{
  "n_kv_head": 4,
  "activation": "reglu",
  "tie_embeddings": true,
  "init_std_down": 0.0,
  "beta2": 0.95,
  "weight_decay": 0.061,
  "lr_head": 0.01,
  "grad_clip": 1.0
}
Each number is 500 + 40 x the weight over its row's rms, rounded and kept within 0 to 999. Layers, rows and columns count from 0. Numbers have three digits each. The size before them is the row's rms in percent of the matrix's.

# layer 2 attention value, 128x128, rms 0.0961, rows 118-127, columns 0-127
080:537432477539503473520459475550536475444511496575476500534464476597558456487534475527495513474552549485570472522437505527531508444467496551475551457496406435470456492515540528510551547581460503531494544516495519415449498448491491499486493516435442486556585455487498468498527468530493521500553481451481426462560500526477498537451478504554549481443460500518437431495497531470541539575559
081:554509509575487480506458448429504509463475538539486546508518495603440446457491477507510522432562527471564525504454458524578496551517490454504503557480460481482440518529497482500508490537495519503483590503450537541506582529534496460508507531513503600451517525463397504496521524487475464483478458553431405496530476475482522523470517559526514502527484521608559549523464439496523428528459
084:516486527482541504491501500440448474481498461479476476581504530457567428521484499493470507479504533516512557514463503554587501550473507525471537536505524452482485505461422543491440408522524575495526495461580553525518470499431575508522530445487504590474552525569482483556468490523536523490517446469490439503482466508554497460492465523521563517534566506549591582530486431554583513533466
094:495590449518541527507506581485460463506503552434496515536494484381572477491532544443456471522498514506465511497530533440470492481500466475404480479449561534531500578470388531469459468502464540509537429455548464501477474522421487462548521488567535568479478460496483451508541516513556508508544506539480531428450532450567523463542485520472496458562472506543554537508505471551495493502497
098:563456540457541459442511444445475544525601445508501504575487547549478498463491505564473510513631490499506528567411497452479493462499493528549479500516508496564514515492617480501482514547533537482487524477422555488552518539519571471511509440460530465502544503438487464527523527479496544534420488457479488492464480463462497514459510520489510591558519479480464546475515521408510478468485
089:502583483489494458549446473517439490484471525488550467395553520537452512489505466442519557493479520510510506445595479516467573545510438444573480599518485540516457513544479485537552489508538481513546555456583511553501515535526456483470510496540567497448453503445510594483445558460479484486468494514519551481494434451440531458488521481532466444512485548531440479504520501583465469493515
079:529479599478535478477437496486481500449578424513517516519571527510561473512493496515447530483545531484569528513438473474519496545452473433475557543558494464456431498480445537507503461591485557482506535488531498467524504476457564509472561493426539548495552507519418448533537522530574571559513466471508483520473507548549460471488499512474548505561576477494488482489546459537606504525491
085:572476537454487524531468416502523568504555468527522521602455490467527439486504543536455497506580526511532477564445475458560482451521495512451493483539501542420483481450589547529534509485513440499442546527446562442562500505523554519465494491447440541508588488499458537463534482500472533431480499501514487570493505419438529506438518512496508529471486500496494537517467502404558472468509
103:517550491548496486468561520464481438520507563486493529486499571472477496532520536500502493477485453487417476540476546484507486553563530511525450549489519506513523516498462475475442486543463559505580464466438529588499504511479502490509461453509549532440416527476513456549424501508430420508555496506496510518489514493530544522517473467529552541590450476593647556521490541514471516463437
100:537486532514489559472422464481469510460444538541473554528567595499558552508561549530519482547539490481529452512451537521510496517483536441452544483485496452425478485485422563508465507622432530512483472496455463493458440494439517505511514476496488551487480489521447492452557458461544477577560457478462423524474582543591454494512462529517521488474482512525532494475508485527560516519455
# layer 2 attention output (transposed), 128x128, rms 0.0952, rows 118-127, columns 0-127
097:503514490499507559459531538416534508501515484507603428530471544517561475480445485539556437479546568504510502514477473568461503484506545413483524443477468435549486526465516516553479477499429498565491541502484518462586508511554530475485531469493496505566559457512519417445445489525544468433501534490564530471497530552473538460519392517474502428540503488474487531428529511543484500432519
096:571494475446507490402538528387533482517477519573583489522459554519533512456515503583494553434561491561429512502524539511464550488526507455524560469494503506574504480499507487558440461448480559473512514508478475496501533536503548471505543492429472501500521453537533463417439510485561480474462510465583540505539525538508550424496407468421522461519500492478543474499520476463524517479501
089:497493533534557488436503478467530539492539496507606464474459479500473430495540479531507443500506571466514482420518486513458490625421488512499516453450504528543486468553462444570478493484537513386540525514449503527482503466462490529494508410494515530557469460503538535492447560539566459491418494476497585490526564506542458492460446472459479428500519508465501490574485504493526499536539
081:498487478514518491528418546494485492475466488511411465497585506509488480532544483459448467512510526532529440505497526443490505545474532593528486550444520511434529480542500486501551481564545465629483424506493491502422469530533479510537513490483427482463499489549548520468567546510537546509450422497498555521499521497553546511494521511550543510479496522463511462402457393466519458415513
109:532469464533453559488571476492539512478592496540535489543490448487490442503452499594532500533528518479477483491517505531516512518559532370494483464495509519602471532507501510561497469466506479457477512520511554489599565431430453525464488479546548470551442513522508498511467483480474437501555503498556465455487436509485432465521445493454460454543504458485481470427488575491549511423512
095:527484521394508444532449506525453438561432510526458565519548534482473547510501528448475597477510471510466508535499506393534512468493535554493525543526532461458548469453503457482472461500473525612479452526510435534425520529492505529545491527498461511391537554514495487547558490445494526568448469522504499541528574483492542510503575480498543556477495498515500524460527483467425537510506
091:536483526553541531466537480454528528503528466527616432505487491512479446510473489556527417468513570470530443458510480501503529573453504432517520416477515522591498525525461490568461467479528525381499563522445515500528520494466502507462498427490521547571463479520534489523439561535548456451445459485518536464519570526456461472506483455472492419504556487449496507509496526502474470498566
094:461504514501476551465564499463539536484606482484563492462410469478483467475462438561534473516528538511508495464524459531516528503494506391473494465524459502570450496525528498539511503493481510457472493507474475548621517463471481520473520486571493476585457474530527493487405515444538480485561540500550512472534430559494484485532412465462438423530547477516483480455472561460540541471521
108:516491464501484466465476502494494491503488584557406495485494512458481512472554510468492606567460467491470514532536545515521499564490441576533523592444529519470509460552479480492506517472534514527526452499484501502382475526488475557548496493485478452429528503485489525453544511536448528514470503479465501563418517430592485502447474500516515593588500520522512491504487448456591467546452
111:516535465571480561414516501445488537471439548559547416473488533498544471434531481530507392419482511493481493529454489553532550544470485505547550475528458503557477508537426522549504517476508516461511500504384498487509500536514526461544525470447482561526529430489575450494506509575522498401460524499530515505530541511469531475488402473479553461526526542494537478479490466523557482506527
# layer 2 MLP gate, 256x128, rms 0.138, rows 0-29, columns 0-127
101:521475459492514534470506557552537455480492505464446533550478501454540482572511529551492511486506485531480498507575494512426420499478528472413417495563503491515530525520555482483457487536494494511544468424442559541481434572502522460448450449564528513495468472464446512515493497504459461460597555432410502517533547483494515501503526461536470488547529470514542501538533479437497594528406
072:485550521463502556507516478501542513534472603513518520544486475498515527503463477447505507475507497500548532538497483557472563466509510497505444507535548461468504578553469546487480501518447438497441445411525469471431484471457433417565426512443465508529555537436488471494547471548440521473453567517473472449512549553507537512527561494478604494471483516452488448513402460503485504508576
094:503537462544494483506540552480487570557417553479468592515511487498483504594484579472440486468505497478530459530503486494501413489453554540503523499558544561516522513526580484450501502520527483497529531457491500528469419411498495534563445549482461582456484535455505479436517533518474489492531494528472436507481490527517495467561497461521424503562503549406562491496537418443516538483509
104:460494504526472449465448518508525484490540542495591467493461529451540484496500542519480545493533557494523516463541404480527499521471528466467426428515537550505497447478502487530576474470541483475491498475448540458498571507520561462482552505518564540443529458480540543509393512471507499511435541466440533485472458413467441532589526512488417501579500475507543512558472561514512547575484
111:510484509504497495482490462592504439477544534529465436477508548553568551439520515414560513422419448484512480441497522572491456547465508490492478477518550517505528471433554597521560496524538504456481514478441506438509515551537522521530447525492542489401466531438526539482533530529478490471517455481507489459566528493565533521468472462434512522499523527499480504559496465438589432500539
102:485545469574493500478505511514525500475511545501603444475480497446503501477496576516499536443534498451510431485523486496521463488497448496464548451605539482503497479500516577454547549533511433509449470464440539517390501474497473483465482482484449564502588496504523622486493562518501445501473532501491500570528480511446455491495520493472519554518400405474525473524541473537476538537520
105:496518496532497432542526491527562441455523528548510484439458490487566513494437536479419482516479507468486500470603587457500441539464489528495531506464560478505569435499465553506497522532544465506526420464473527403497479477530542544534532452484518506456483455551529547474528492473462545474461480497471490413528474547486509465516537491510576460496569584467529508592529563481519452494439
107:466545483526471463457473580505472506513530430480483507526496420511532514607443520454490465508582483479513483468436541539504519554427535530509523404485485506505490428407568471518488563499509454475518564521525518524456453506498443470491487481512482544506481494428511513485497483539511533526578476477473556488577487509539495478541530497551526497540516531483456431466538406502456447608508
107:468490532433530477547506537437561469472547489457458480551506564560537600580515532508554532488552509402494512423556498450490435502524569454519473436469508516537530472471485506526562491504441488464529489453459490452487465456507501430467485526470561512519485535467527469568451489471460483485533474482439458486473551430545473469562451521550511433547529511507516469526559526542485476565472
113:547539543494466471469473675487495477493533464399550586515488537439479480523536531481453482492532416472494546437525547469517486491471510474498456487491470560500478482481471521512525443491493554448529425549529537545504485455468483476488556521495514538501484520483554545555502554545533444544518541530426443545489498502597444480482547453508494467538461467523513485489519440478517482494565
097:468490503523540470536558459490481499477492455517426523507490529509516493553564595403511448463543500502536466566468504464548528552466522524406468442483520459442488469436530540413565602513522462537507469486440491449462510526513451491544464528431458505431536518476495470495545495515491579458515519473513522423536561485464546489562536516539543434494454520479490525476484489551525490553529
092:433509499468516462524476515484528497508468473497518461482468462467559509470539506518543479389448487537469470401476460491494511497506576533475489519452501543507529460506517458621531519509473526494502510517473595529504530396514518505526538493561509469507471549500490565472419604519501537529531539527406443493520502510555401468462493479515510465411500555501540482509543541510463562491523
103:552500533502505508545486465512486490503468495517458490432527499551526546477543547425549528391450450516483424452509520531520482528556518487539430502551586461550473553476554489465473483534554500513566513478473469441465417469437549484519550476480557438428488508466402546501481571482491521541569406528517536543515509511496467528506587460459516471526488505464491492462541504482522522469535
091:516563530499508402464466496518486526471503441524520497551501397489464572538495573465463548542558473434574451539529562592477496523483511509457545509492556472478502478413532507469561529580448515502477509487475473494520450490482478478507471481533519557481520484435454527428529470566493457548551491409428555467582521501471485506545485557517483492529528534483485486498476476455466535496444
088:513471507489427547486422555542478518509489516489440464472506496426487544542537549556559563503493426516526501479528458430550526599493467515464503505478570474453491472518475510506530568545504500488555436480467514552441511427456546486520493537534595476457516544484429572512487521507479444472477457458414488570535519437515530468545549536506526471511492494519495491466520430516427457477552
110:503427490554484519489490503535517426467498537515565516517483518561487553502460480517491518416503501454564519480552402470523501519517482531472435473451540501509465438519462527509548482451558482491479490443334545473484538541488463484461532461492559533501487500536545570544469501476505481508446523551497504548487523484495517501559527490515473456546482446535518534568490548511405583581521
098:470497463510506445505444535429406545509483580535472499532514511533516522614458542513537448497522485444489501499469548472465444517429509506493502479451478475411486423472506579465541555510495489503490447450502518512476475510499552518563501441497551582527416586515494511470527417489511486440474507473437493451496543476495488468562472498556530440505473511452543515578509480440529477536511
095:429480490527543515516458497529441528526477557522528507451486442503505531503455523428411518449402486499530505524506593576494477525504501559431543498474534535534503465487453499480440476459464429512492501489465495503448467491488484547461498429566584484501463485506533499549431539461390515555558468489440557503525505465520439553533582501471574516529468532535504541501513533505517564504497
105:563539453575472599491448503598496481506506566473436542512496446450498507529464541450437514534551450534512478520509476553502542508488509521497468492483511537466460504497526551439520576496502428519571522522491517517567531459453421485539489532550472447416513496448481443564448481571420473474552561564502449463519466454502540506480532487443485516522499494500542528463500441459496525500550
099:520479464517543484480558450492450470477449536498500478485520510511563468442526546428503545492495395507482484544458505522499460481513463532508590507507541514490478512511429588489498555484558523507487454456512425421469495471541445529490539489438506574518554498493534492502534556546472478495533476539517442537529539552545485517460575488473459497540462451469440457499555495456464468479651
105:488481560461498479485536456441478514472525454482500512519527542554502536457431458456581586486514477450526503476458532488489458489494527521482547539525590553517446450498521560461556544502522516470474510465485481483551503540518535514476544560554461451508529448490529470453496509494425517444520539415422511497541479482613465551472515476483548521535449448432415484547477451416493464542491
099:490571424502569473464473500470506476441509543507545503515524470530518475530534541480432505474585506469518522472497557522524436576546536486489551517513515475477646531488481578540493527527526479496496413503512449461450481444469491528481527422450567517431544561473513522438518491513416462409551484519523527520502520539448467489462536456496539486508452565450571508495492512482485480509505
101:540546542461537557539486403556474462506495477532482479578547578481518527440465507449518475452502471489463516448452568556557465512486492556507497525457506548538478495505494551494485517571491517538592465464585504457463498518507530504469464487458482480450451532519498547476525491473431454522517490413444425489516479483573530446448548491493584448502466518555452530519510513454587455495503
098:555523465445524555497451585537499450469569466504514509438533453493506511506489570496544509533516440487491498442463460522478520509494485537552534580497473530492511557561582477435535460540442463510484479414551506517488403507369498505564528505513553505480480519439487494455498549498458480514505450503497528476480522455558525453472507441453535466583458492513493492466493509565533511444576
096:472521551441519402519471576483491538526507499504490502492447475521466520590458530458485523475517475478453507476569569552498442493460604473437572436489547470465494523418513534456485458530481509459482536523479484526524452524514458481429455582564468545524479485481409492516553482557465506526525450452460533453449493504564534497544492474534562550541479496443514527497551486569477523515488
091:451508604522480423529472517510501496509540485529563465449517504550488470477454565405521486457513512507526493514539522447525389533476545539488548462567565468467527506508442518374539540540463451487524448554491523502453455468476414443457494452439438502465467538475514490562511481525449455489471488506491500488506573509484538530599559516514554530517467505479503497483534501519515501484535
099:526533517627529525543515499469527466523475532488423555506460501466502441544527515391464525534483507469515502546563547454464487455515456537494411544486508502431561519442529542417459546501438553495535429492498476451506507490486549503540423478502472478503528378492583440501505503452459486541492451536518482514531524509532487464519462459503553485535444489449521546493554521477471503519513
097:514539556521451445486486420432464540475511472518412526545526534514491582526467530527482463476547504502512542443454502477466444520468552434483447486472547461552497481413513489479484482479557557457577486457487526505529495471541572485564529458492590445480510518500526559508469523478474507504513502453364510503566469488504473521532523474561466442503553518501469484489502514443522485598453
085:508505517527537494472529466366532502555555523428470484510523552483507484538513537496456515514553513463616504506505480495448395520471507511517543543459442491540516465487508569443518479579445521446493487472521473468487458500547514491554535510456497522517468442547465442500515558492536456546521424475499481509485559487535562446516489556513594555445481498526488484526538424546464445548534
103:520514504508535524521481488464476491528584474483483434541421498491494523473530521484530534546499464479510515515518491624460532491419532489441528583438444457429556557524538485547468499525534539492492475505490489485569463488518535496480502498523473482539501500435436509369475544485552509517572498464504504539513422476577433409483511540457400524438525486525495473533518481472516506460494
# layer 2 MLP up, 256x128, rms 0.143, rows 0-29, columns 0-127
099:502517488532466468487401563511514559505551488437552475468520513445471483475481567429462487520517527512475443495552469521402503491509424504514513524481548556505467526494511530487503498427493502505469505500524519502451544406478530464492530512527511485501522507526442496553480538490511490510446444572594555522501422440567503506548495566483485502512503459565473513393553487562483473404576
067:561509444552494503523463507512488423480524451499503496465565522542503435452497479607503510545434541479447507488553490435532485528509472540514544524524543516503484466460538507498544521491512515465523455537453548446505528474482553618566506486483505544524473540545557527516508508448534449512514455513486448455461556517490476570463442526443470504585577422538544531489453520438488474467412
097:428488442530532488513569481463451517505509497498511470547476446433527513482506512447522484488518548474518531490480569512567575495458588474470497511546525452558555550506466539503577443579542523540493438457490474444473510491511480521520509466407465511483476515472480422488500485495568473505517489433489454478490440516388510446511526492511468470541559528516583415516439487452546493557461
106:511533510512468494512520538434467539485568397515491519462456424540537505491476482504535522532473549482519487529566475482439397481476467541480537457504562524550490534458481480489462582528517548470494542506567384527536493532556528505472548482480509501541459435455451476440496491535442470562509474560540507541493507439519489498497495529501519581551534549515464500483532449423526419426490
128:444526465503543511551537533452479571556503492517525523499479454439484462553483454534451482540523573472525423598504535470500504422543476510521503573471472555451507515552503455486436508470454480522511468493594535573458491485492500495468523481546502484590475489538482405488455476521438469491461546571532467473449473440415471429511476509552546460498494496467526475516486544493445548537481
105:508479545524438508464558500529480518529455509472519486480449519572469455471533543560523472490515426521469411525526473495462513488418464479492553482514497555454490468476420547497575509466539486492432579565483516474561549570567538514532507528531464495525552435502524554468532555535548543535422522461494536487485418554492467516465518502412467498457440494468489463555508410526528499489506
103:465536490523551548486464535462458550463489465462569572535510473504459548550532476461556535514542543534490529494443449509512590537517505538468502449496484522534476505474534525446507527446436523501525500517535496466461473510421420475438480495541469504486460524453507494591478417493461420535550490461530530548448573471510473453490509492511490499484449380571501489436498510539472565559549
103:556441473525561466490487490434478508487474468476504473464508546500491552485398546507464452545507468506550484468477449487445545489549463518536577490492527499495506483496475464545485409496564528484573516483488505484567554528485563488444563476436493489502559586557443530480453555492561497524510430513491479533484451469422475511516606532454488492573460526546537579479455501459519465503535
124:479480526462583450565472544462559507486532490468474501569518555571532573563490498490531566456532510398530478474563539475450451546552577456504473473499482498539460473463440496535498506467454491502520467443479509448473466451417466475445540499477557537479431542498550538551497471453486507507556456512436495501463548526518479444561540478557514443541530528527495473464560548524527547528488
123:491495468504484527500551439506490516573500584532453445502509517577461519514469494531513533516473521485459429544462410523434526454538515562517505535469544447465496520569567493483539554424491481496514497468476500514431534533561562485543444480561457475543474487513472469422494414504499507508454528558456464495468448520471456537592470556539459525443507460483454509550441509450461549533452
093:559497445563530502499520474499426568540471490500443543512483481460497564505472472527461509548488448516503524454469527562532475472435506578472495516571525493578492486471476468493499447551510487519571543544574559496585401493465549524479515498514440498506473454537542466538466501435506503524559549424461433469536422499515518430474527454446414490484494570537525510513527491459536489512526
088:516460434531492500509510501518502414479510518504517511376485561494471523498431561458477515450462453481480433512497496507484420485560418412501548555513529532485354486578502583514534491494515545526489488456509533561519484462450449480484456521473545494489494509525515466475544530504521522526492531610529467502533537552517506534543536447465541480563424441513521509476503504501489528506504
101:520486451550498560462458510552516531502552505532472480511463492527525548465471447474594478462508537484511494453525527591440537523518439507539516487549542468479506521445482597457504495467483481490524533484491480482570524585410525529466536435429463526457493586461470568533526495479516532527543534473547503551546499483426512478474476447467486501515513425529509520480375497468570529505547
094:514477521513604508517420452471421535543479455484576557450506550506451504488445505475523478463514576557447561479496414491510545483515505498491526465549532464452465454522498496494490462414504461496511468497502500523577593504489539556497531498456479507507448532588510573589533545493560519508531460525461500536443495464493556526455539478498553483464465528501527554401462487487488482531499
082:522485453515484628486458475550548471544477537500427431514466493437563456517510505522526561483527480527505464498488421536555533529454520534475493505525473442463500483496553503532457522476510466490489497533450477498499553522448500483462495572530516502385626491522478430501517555491544507446476457560510531521520477479571601434510505538527459509480529455508498535474440438485457460491527
103:482535557529509443506482545528514454516533586533478513440499562514473411518493496447498487506483504437497521530496510506492491468496518530530432517479606464454433490472497504506585471525463553486489466547416507502440556470517499409554453532524517541438456529519451486541475463515465530574409505554546473464424495518507516515483523429453544545508459519506509529508532442565538554574477
090:546489517511565512554523369584515495479498523424531504490477474521443504454490483474487490445468467484520421523528497515491507527584482498543482622599453521549481514561465478511402455482528463529481477494425551530585467517473483507509491483465489489452524501449544529546536540477532552542512480511533520578509491490460509521499561447450523516571513468511485540468449450553486505501488
090:453500461499545533499446505521478489492488504495614501465507438548508508536484541509440474433470542459512534423466549546500414559506477485441519494510491489556519471483432506529456511468504470524475556474428529458444507464455510541497442385513589578487496481513558537554531578449461549516457427546487592488503528474506492537545515522480497471509553542530497504499548511565456505527511
099:498498520542484463489480517518459515484515530496502468506477519480488402578467528532504497430510527440535525501543542492523484626503555502479427611493495502478460432436522454509521510549501502453537464529456563518520531469528461494522506526479479542490510523504497498466505514489479437530538481552536466551462504488490574528439542464455532553537400619458549564496456422454545501482453
099:562451471534491567506422486560451505511489458490544580539538535540477432528486540535517520510503493540534481464459514545500470474501457572468443558538570510484506514505558438485423510524516532536511532518490495476530436508505576485474485531576540415496540451471457466435519486413533507497524431477542507530488459453578543480548501516424449507522514489518466572452558478523480483428448
106:461554495516452533484548493563578487548527494485439429424445482492541527440495535510512505491495512534479451430555470495546550497482452444508507475453391509529498506540469583535519494526493565466524480543541511509525498506454497537550411510500488496466501535488457540468523502481613576459497526518550435493543510499406495454454461483499469466399524505479540452504519560508563523481512
096:406479548515464551514530446493478541578529481514422433504510565439533554507494495565545516497439474552468471522533457487406541443523503480465467496481507510441402449522528509497525512549519504524515523496508499479472478516547544503597496524600456460499482531441476538513490479426474495583429515451477450437492465440529514491502498537473459504459593481483474534513543475532541508468512
099:519507467498503522531513469452503486507530478521467483456516515483505436579500564535485486457487508469488499454537478445512444534522475466500489553510506504567452468501468512468498525486536499521534531418442489477531451478461604478468571448469541512464541485554546550450522563452496600579444488498525581523499548518520501514541492511424505478596452427447431565462580558558517487485501
094:531511466421523527520461523552474508491477455597531524424524466483510534522533591548510437512504456515491490452447448490419501508487495465500496512528473551534444520548539509458523481514439446528542479473523490495535503492429501501510535478522583471516527535469470501414494577481403442512516446511450566468494473464622486479502500456477500449563527518544426477486484575509528477468551
099:473502552526503468490481572475509544492496504502531492496471455535430524510496450491478555481445530494448524477536582540550505518503555513421528544451566439424472509424508547459452506514423519477470539544457494515539505534524463453479471532580413545528441439491480488502543482578414458557522481432502518544432491534477533520511505507573538579500450521470496465447456503546479468485455
090:482536536497495458540482506515525582541498481540506482439465496490541451487569577457514505511503558428531490545553503491482405526458536497470424474581475511487579466501473508369499517467471432467539445503424511476493486473494430477436527506491439488472503494506507533490434550530464509520446502550494547549467477476577483490513532491526560561513421499460471543532563521546567493510495
088:427510502420514493476445519502455460411430521484528564536503510504476487529516518516504516469552538506470567507427509494540531502440512498456537385428571466505517506574485495569555493529492483543484585502458470480430433533514539477508493508516493569527526484465526569521484438511494484540470522473524522451472556507552497499540455551526413544476569498475454510512560465556544546520447
095:525491467520510456545473480523572550463434440493486500557486473513509531435458508420484494403473444554498469407549552515503426479497497556524504470525554488565498555456561494545501491513521485527551581507404497496454450559490477461462443494516484549512519500410552560578459499497502484464533451446479499444519568545454483493483521467509480465509474572485512530529560467474484527516529
069:509519486502554521469554480446519525562506542461436474492541495506550471481494541490499574521456551457572499554526457464470449483467451469533480482497435485549503503434520549443489534554459567417472491527542483481529523530534566492555518512471474538460475447513473500537543596469512491516467413514575446493484525482483561475470441581513565561458510516486446550511536397551504474531519
104:535500535526436550514477513530549428564510550450440511509489501531475467490574475519434471460480422474454462480459505534460499504429543515421448509484507494525436512497467481453517478504597608469538500531496585537579530496492552493436540596493504502492466435521531518495512422510508551503554558497434548493462486520538492539538540428489540523451476489515510514515509466499538571495525
# layer 2 MLP down (transposed), 256x128, rms 0.13, rows 0-28, columns 0-127
102:504466485511473382425456508478523477508463430466517533503451520507536464472462516517476520539525465459545512470501443441495491532494470513562472498462498564471573459492422572485473508520541517434546506544496492545564508493447519520462503477514495508446543486630558492468461507562481463506509505482504522496530485511517511427493657469512514519496451522544552559469559540495534476440527
068:513490508545507500433483533542492529548491473524508418502540583478486525505484500530496468469437394553597509538477523501461509519534502500551476488490515569568465525518520510437502503553509504331521469439475482545532496535502494450506388520523498480519456480494499530514480523524478525462530427509494465444502532461498545466533510501575451437497484510503618497454537539497502517475456
098:539428501473523509567515455499447478496470580528525505550462495521443548490461519449500566424523498495502616522444564495479503503472390431465554559457468472539424510514510494430495499465480582586527458487563487491579444505481517518509519589442500536472526516465476501545504527496480481539512493428485475479444543527506523466504449472555526450511530501557493484528491550478483483457523
109:527470477494478548489531591551510422547584530575446466497483460595516502484458527491470490482467469430471556516523491439496480531543554515564451455527506471491538471535481523490495509526542421464537500528564542504536425499536492500533411540505505488483493498479462496528462531559476383511446521519513492539548466501545499519488582433515480504453519471508535438534469452511534472402534
105:499462570522590488475482545496478541469498463539475488514501465434482497525550507451495567514541493430497464471522506495514517440466462478545550448526517476416455540505560417524450456523515493503550474490560479500508382516499464503498489503537444573485473450563483454524487511484534493502541510496478488510465435544562506435539519526567528430489458520548539533521452570443555496619480
103:478435517482475499494473468447512498491465543487469581380537473544455489537510493584499456447562535413511430440543413518549493498546552531454564485471553494499455501519496465464461461479490486499584486505537482492538469580547520462529514537483480466515487516489526489478577479572551549472538450530481482529545512486433553532540488524521477515485514442492564458513493448581550461454500
100:426546518553434484444530619481561462488456531509505569532465463507544478516574523461558485536446476496537469522520455484592517510433513485533457441576498556459459521436467403518532491464464447435529482495532514567522455475503456459510541516503470494513474494513543431496476462536487498492564444504481482448528548538487514504465522532517577485524488480503492576483529486414486466542517
104:525506521456542499508526507470566536501413445525532511488493535467466476437413502491488519574536457439468460522480384484532539477523494569466530547499504475584526507546439537498449511493561552451577478472519476468521488524525453477498559436477513579515527521466499482563494488464547487561488461553507488563427459504464477444482580521427536497492464478479547527435463440512509496482548
108:499457551515507548462503456512477472550479486475527506488465502478559574411495520519495536577551501470459495537610546452481515484465539504527468492435558501564445424561477504503475574421420489496536443575495494555496493404433555480515545466498504548497468571473469497513481502450500535510564514534510504521561476429531468533464459505542545443497417509500503521495447479500534497502527
111:477541535503460512494488500432461509487497441525452465492462514510476487465530463556428619514557489467515519462459440560507604452488580541427468533502505476491557507498524521514587453475404556551511443466485519430552517544575472512485505442478492545534540480487454510542587477521463540485459518439508525499492571553469468513479458521527519530425453510466524451486495477492514488503476
097:577444493498506527548520499504471516488516540549509499546596499466507506468572503501512429482444376558476550462515529518461489515473504456482416415488473501574449508504475490521461493504494477417552543525516527533505484460507467528496484546550448578546439483556506472556537481467487508417471478432453496447561448515519546468577489484540526466517510527537484437532477503542457453501561
096:498460542417547452486606427499485482557563457539434496482507513474472468562477490490513487523486469453455518473471482528561469527526506542497502487492514481464518455467434506435469446499523535510470478490551497503502499456484576533518407456612521539540474512551407508459628479516477520482544488487493503543491503564511595476479485544532468443507542464508503568500450484502530551480489
101:495472510519452512498462480492472516482543569424473493370499519477550492522514537492465474471496509517448479541417520476450536474502534525546503545513509560505472457492469421527526450511561519524502449506544500578485492393508483513559521550505559529536437460484459510542432579531483587500515492496482474648488561497518496494484471518554507510524435502510503527428518477538466496467452
100:560491465555555498430557582536551533534523418498481512463391479490554512478516509523514506614579480505473485510507372518476530482468524480455582498465505559464491479493499549463520524489503539440549536517474515506448478509460500515431521442537471513482456507520506491524507482465517445507483465525477491563494484515521499433455591456494466534502477494596561506486507445567493475546493
084:542540520460433524452519502424513485423502525510502457479474521502477487484568442519513543504490502633491581473470452539503524531496515583497526485480482528468534465537509535544453475540522470562494499515612441505483536448479518486446509513505536491476446520513471571520470463504497499463535555459473472531556550469532490489465545441408504545538514517558510464466509531525449550394423
110:464530500470570471478524526492475538519497511571510488515544495437528411518480518487485480484591512584504420523492463502456422502533516538466547478512475489485504518516490508442474493510475454479441581509490460534453531526461455451454543403527579492508522560527519530479594429475492553463604447550495490531479515515573505467502492503512488470468468495527494487468544424574426516470557
095:545550524506548520501557426468448453425549492498536493526455483425449530454454511522482493531511498499491524534496474447570495542518465469441512513493550519503462529467518513516517487491503467452563628470530503460441492507440404487430518594496484557425487466448553517467563478599546510524432529507558511529510455480506507520472563478514454538494479543520558461491476465519451535490517
095:517549400523521549594512387502538478463514487488545559542496476488542513404528458550451513458501468539430503520439485577573529490498498524570568456528510492509469473513545484452445455447541529611484493498528464516473568478450495493509493492471450489575488461497536480526507488598489485522521516466526452504484553503461513525393514481469502460488485481535526481481528526516458504474533
104:546540427512467499446512489574534522482413494482516508471561451448487503507536490426480507476566485527508503564511549516500444498458441475507472576513495476508485494515535535518525495557511517486529537493498473538555560525517475502614451578458539487484418522515413504474440483516536510522532510530533474525368485484510508508509610414493479501469428510462485495485498491544541522417488
102:519518456528485488511460481558481531509525483454522512531481498495434565441507478613501527462470441542540465476516577505542458459502530523557481557459548531483433478514488531495514505515500443472449600559471462554509538491535482457496471486470470527516544438472564471467537555500509513474476391540545569507463450451461526452471469548542439444500556483509510477530544401479449535542528
109:512511470583486509544409610421578545551444503439500457499497437512521438502534596478498550550533508560455488477471492536466506533438459483500468484546495487540476497536453525431533576522571462526533542520512545545521460460568417474527456470507509517466457471510427519508469437494493504534474526485533469493442540559502516537506489515533496510523497426469515478527442502454451535496540
099:473508591450500481402526500477415543539462535507442505534482440534479505511552504490590469472465492493452511493460497466567530520503501546455519541589527497533513552514531479528556386509485501505545507475513436570518485514533403500510537481584499522491509511405485482541432530533502528540482457506523451505500472492493516507464391533521433537444542514515480475534506438468507486472554
101:532488469479525526490509413524503549545519460553540493473532468457506545539488512519539488433512456499486497548497399540496424495556523560558433519444437487526464412501517543514494526447472554556475485475496475475520605515476548454478488527549513519490394466478479484468481510415471521576496518434517498503424494514511518486511498475453508455582566436549565519496560497500475550531493
097:506438506468495434536477477510527583477472528492482527500478517537510484545490503518506543477513504442468555504566462479487488477549477509478517508482478567451497508634523457536498433489555535587426455523513459527429587517434478532490547485474504478545557497461477523443480501550541490504497534524503479509485566394559464510537506452488602454521450448552503532492470438492503537423477
098:445500568493536456491516461566459534466450533535486563485483457566498463470530511503544445522497485592481469574555496513479523520435532504509543459495567484435453458511485523399540542570466453534469453484493478536481532535492541464498504531573511419500473507563492562572519521580553524534523456398472442534542507496482525529552454493473501508485496477456518508404477511501463500521461
093:479483461495488475476573431449493608517413492460533494495522526435519439520473456536462502548473584534482498522513484519503497510523414524485503589555499529435540491538474511453496540487549490615501484523479512471518577556459494485493500525454502460500510517469529410489469483465450459533561506575508491511441488499461446508445537588518571526517508487467501480469412499532508555451520
096:511551499520546631515486461503463519454530484487486536409507557495514528531501559499510474479517471475433477429517440484490466498525510499507472489535528529502561514507555544531484523455474539529597481487546534481489520496491490450421543469506470466464520485466534531430453449456502445563494554522557443473464430519513467538418514482500574557507466453525471538532568434446535425457548
099:484448459542546517547487521484498469501457558498508433480496464465502474400576528532525552511522565469470441521530489502567495478493442487526483493434506491485536551544414530485509527478451521529445537557505439478385540513440486465509523474451517478490495566515560491451431470539597479478498491491489504510496563572443516517505534542566484573456481568564510532491509500464503541423504
087:482443513550579514489483501468506481509492532502482502496486528556454362449505497473471504468545540480485486541512446457475478482492473447515587525478443473536521549541467552443517537483462511601492503498539481536506554497472500416493449497410505523556537426464569505484508560554517521563524461499583499473531522543510565446499414562551539504457501427461514462477527548499514517509505